config.yaml
n_layer: 8
d_model: 128
n_head: 4
n_kv_head: 2
head_dim: 32
d_mlp: 320
vocab_size: 8192
activation: "swiglu"
norm: "rmsnorm"
norm_place: "pre"
norm_eps: 1e-06
positions: "rope"
rope_base: 10000.0
rope_fraction: 0.75
qk_norm: false
attn_scale: 0.177
bias: "none"
tie_embeddings: false
parallel_block: false
init: "trunc"
init_std_qkv: 0.0576
init_std_o: 0.0144
init_std_up: 0.0576
init_std_down: 0.00911
optimizer: "soap_variant"
lr: 0.00942
lr_mult_qkv: 0.4
beta1: 0.95
beta2: 0.98
lr_head: 0.018
warmup_steps: 200
schedule: "wsd"
decay_fraction: 0.56
decay_shape: "pow"
final_lr_fraction: 0.1
batch_tokens: 32768
seq_len: 256
doc_mask: true
train_tokens: 87130000
steps: 2659
dataset: "wikipedia_en"
Each number is 500 + 25 x the weight over its row's rms, rounded and kept within 0 to 999. Layers, rows and columns count from 0. Numbers have three digits each. The size before them is the row's rms in percent of the matrix's.

# layer 2 attention value, 64x128, rms 0.0803, rows 0-63, columns 0-63
095:486485475496528495470533482523513526494521449509499483493502478489466522439501520533488546444493536542514489500482501480503518473492492500470449529494533516509480508522521442490504522475494517
104:564516501515495546496491465502535464488485524504480488473475473498523505510482474503514504487502525486541512537492493523489504515539532529436534486511495492500466498525489566501508481502523524
104:465468519463495505491474501476500507490472456458541514459472499522560490504506499513494500493469488516534512472544502482514486507473523496492515502513511481540479520491506500502494431516453502
109:468501526484486487425535475534501493483528503495524525507489518507503533489469474519499442461516505482467475502475522463520461533506489502526448480490496497513513542465497474494480500488514511
105:481483483492507486493527494458498530485498509492503476465506488493516490490489484514520550475520472493486479450529521487454509514527462508478486511454437457496506489483506455473517531493489475
097:510449495463499492502481499483526482530493545442464482523514494547501491481508508533530547500503469496544454468511493476465555517480449467454505495501490505545495487482489516514489526537483481
105:505517491530479484500492518500522519481483478464501521549506517505508468479504514511474507480503495465478456487527504520556455501512501495497462495516479460494509534558502524503499486501516535
097:514525477494509501528468528497477454504515506541515501501531536464470540468506518499471506485460499489469524519523471550489486494502531471458503445498498517445481502497512464517507531482455519
116:489516497524505489439524500476493526493509524535491473472486515514479516475517540512497519518455545455493486493523501483498471466547482520507488522487481499462521508527514527468497456518523473
102:515503518530506528530476464506493497495511492487488501457490513514511444524514553487531457534516510422472511517519502517488503502484488485500494498484484543470488486504563500491536460503552519
104:494527499509532498491477523503517455477466470508505519496511501472538499521470502493492515491471515532492542492503511484526485511486522479556525507469459479463494520484528516551505481516533470
110:546502478532437514469491490464512482510484509489490515503502502496542488545510470513507469496497497466487496529502533532531464491483482494519508491497483512455504506505546528531509473496508525
103:496506512510512499492497534539515463495538509527478527532510519517495510475448517486519490491490480518454482479496486527488481492470513546495498500551512485468475540497468504477491477473529541
102:471496552507490476502542511495501488536502487516540520471511493426518520524475503514502467509469544496461487529502514498494479510556466501508478510568483457456534475529510494480459511516528488
106:539532478440514509516488525502479539533543477547477486515524505500500501474510537483524472492509533516500484532485485519512478480496474543478510479529548481470486518502512469469514524500539490
089:513484522516498501512473518474502495529475514522517475529461494482494497523521524515472526499512515513543510485482472480472515493512537508533512497528481541507488479543511503448476519524500539
113:528475516523475541475490513473502519476492522530496469550494494494504494467523482519479484516511476506501489513498572530492490484468523518463489557506535499503485484523542503499463487521511453
096:550478536471504524471508462513512481471529489492527488533514480527551488474487538442470480507505527528502512477472477534525495504472527473512466489546506526502515526467519514505509546486497498
108:514525482507519487497452506514518479502468528474505516526503504488475460539492495503533494512506472523502496499524565478514485528553527498527475502486473522517496478487521519473482483513528521
096:545467505517455474466498512524465506573487477487456481500499505465494504474526504554512551537524502538505514497493476453518522481531510462505540503505514506513531487457473475482500508536517524
092:462523504504545500458459470499494499465454482483506473479522462483515487490530514455533526481511481545485498478517518487528514499491521518492489461509513521536519476484552485536576495493500532
102:509491530490482533508471482466481526512489529505532494488495439519474530476529471547508488498454517489461444501503484558502502530488491450507517477492469540478491487514496528466516504458471517
096:471486466514495462488525478486503482499522503515492510511504523472466464451506531454516489492507502521525472517487512472502506474531447509468511529528564535475547507552483482446506531528492463
100:456529542500475479513561511491488530465481481531511514519526506488501473486516485529512482516494470494487529555511528498494504522457528547498481500519512505505494498509531497527557492504531497
095:510499485521543524493505487493460487516488459511497489508520491546494476517525491498514530494483507572501499487505493513521511489536473512503510466512497489503440514496513569529502465542492491
093:501490441516525457559520496517446468460479493516512520472507505453547466520501481506538514511484486491509491521530455538488481484517501512477506513534502451504520520542507473475565525486473474
095:462489470472506513479455498517489520505487530512502530535478507520543459490486508507464473474507508490497537510541546501464469528482468512495524552485504523466500492497517502495489445498489521
095:495480522481531503471497497486471468452492505487513504485482529522502528449469513509569492466501521510468505497459465493489540514520526444501495493512484540496478529479492436492499455484480474
101:510498491469494511543549515464454519554540526512458542510512457519480494519510531533499494482532486510503474503516510466483492473525515509476535489477493519519528512511539482501456512521520516
106:537469484479532489491491479449521471530485488484490469517545526507465468544499494506493502513486496531501498490487481517465505493470512522511520486490499499486481489501504528517488429488501510
102:497502506478502540525481493464530467475528471519464494537474527507463504544482517546486528511455512531476521470511491506487460516546510481446492492499478464495524466522532494517477511498505493
095:508521492486493485510526509445540481524490494499484515515516482522471506495510520540503460520472524461510514490486479495524510544493492488469587492510496499469518537471522491492470456490501501
093:479496494517483485524546550490460493451510542497534471482448504493469493476492512476483495518477511543487490511495492489540485496515521552520522519519508536526505430515472520493521478508487504
086:497543471509510525501528465517493496475462577548474523488544455518521438458508495503486478483523476486510473475500487519482507534493529506500501510508488506489529491501494517503471505495554478
094:492534520543463466451506550498508476506494477536532481466507453474521464460503512514486522533507494530505545553524514504488511562490525499527509466521486443493486503518480486484467508531491493
091:505536455510505538483516484513531489494522460507544456502522495488537498544515486454435501491536518517513520531545538506542457507525496512485507515471495501483525490520491501490507520474481447
102:490530526527471512538484504498533482514499486482496496502511465503481494491524513474464484519526523482498502512522478476536507542530509475463479486520480497492515526478515530470500491556520538
102:556489492505505542502494471530484480476480472501466520484501505524470458527467494470525486517484481458491524483498501532486501479475483510499477509480464530534476471531523452494545510500509533
099:469483540519505486458517514494472463468483504504525476486482437482496511481517488479466536503502511462503476517534482533493505520497507494466540513537456521507562462511520531446537446513496477
089:465527488501517493482471493509481529494529489510498491505512503509490486477457512491484517530448483513508559526502482523516508487497536482502535503483500498479503513478544491546497472457474498
093:496517489482509484486514542488533476556499547490497485473526510490516451529432511468447510498488476517467498460511501504484525489525508489492497483456471482478527515483524457498525490478528498
095:544496483528521475497530529505506505481469472513507505469496488496535523540491492497524527502495561475492523471496472506525511488537491558501497508531500459500531467429475458521540446499520489
109:489502461486516486496512504493508502514491476538507486506498521483516460503509502491443505536543509504513517460476496505529486525496536462480515475488506498481532471493515532453483493501510441
104:498513464493490495514501530471490541527517515517478501476515487498515464546516526512496486533522527508541520545502496507534524523501446511478519457543501491497534476498510537469468452538474515
098:517464500527485489516510489487509520493528539500522472532530528453518495458502498471470477485503499473491472566539501465515515468474497512461531508527522515502502462542486499518509472521506590
099:458508524491498544513513530485515525536519467515515479515468493539525485513523522470497501496538536535517563467481528431459539510527452467467486528493467523484526492488487531483512518477503479
093:523518538469500473415495492584493555500514527498496516512506512514506508486520500491524487496485503498511467502511467499476497456494467468503471508471496499505513567540513481504501513479523516
113:479575476500525474520510471490496559508511501500534508503551486518511492489458519469501471491530511541498549488499522509540532500502494510432463545490478468445488485481528512561516516506514506
105:530509498499532523537560502491528471522542498543530517494453481507514493506485531510488541481469493520501535500481472492526521548505487486500501457502497491482514467512533497475487507515502473
105:494471501533494509505470459480491509517504497486504500505473462503495483492467543517470500509529474483479517535508490527502525541485474512525483530511495532436504523470470480529508445532489500
101:530497470484507459508466492525479464514486445515515498512537547490485489522464466514465487468523504510554508463480488508485450512494510500507507504521512508480530484501471489532517472523514505
098:490463543505501499539498524483531483531514489487469497520497515516445522474495523492553484496519478465469486540535498533444492543497510542504522514538496547520523492484476526495523504474506522
091:506493484518495446481505503514522526523481521539503487478526497527490515504478554491426532500506489500482461482518443491474484488455534485468512515472467483522527546543494487499462488511495479
091:486495452496503522484512497505515522512494499476499495489477503498542532549479479527472527465523551484525547498497553477494494567464499518531473499498537521512462479514484470479566542504452522
100:473478495498509494528481487501483470496510473531505500513473468485504480457496502480488489510478485518540476523541545514526527484517475404531525486470484492519489520511523468480524532496470501
103:470500524465476508475480490495528500487509504505498479501519508502494510492459483520479500525505474474524517514482514500492509529509514485525470457464477517499517523483493500533504480455553488
105:484480489497514503510486540532473504489490485500512486503495509445464507515484493476463493500485490485496490467488478501526473547493486522518491505464521487529508474511461519497513459471523554
095:516488504470483487544487526506494516469488512548525490497536527472507513564506473485541499513482460543510472492550477503491484493501501491485522522494459479496507494500428474524508532498479532
099:506499465520507476500532500483450506490527523484465561463471497492470519525484536515481530491489512492523500500480496539482489494475525511460506502485496468508560473435477500544554481494458500
095:501538512478525501499476520499521501522518533500507530535514489531480458561525486487542513494477522537483495496485515535504517483508505459535482487515455516452464485494511526505499490510530471
096:512446512553484489506482486547510551521527495480496520548483474520464503485531507497513493492520512509481505507511512494474501500486497472476481491527459513504487499467502500471547469476459485
100:510486473454516482505461521512470516520489502490475510529508533520506535471533489530470473558489511537509506489523501525525506455499475503490501465522524508505475528472522490473515489537554477
110:481518489508522508508504468529466464455467529452514505487489505485489494515524503522468505473515529506509494492553479498524518562513492500479472513546500555482498500504487495497554465529503480
096:486494520445508484521502506484537473529506519544486499559496485485496463474478452544536503485464450493538474571508560448481500485500472527453514452507477472518472519516505487522493522512486468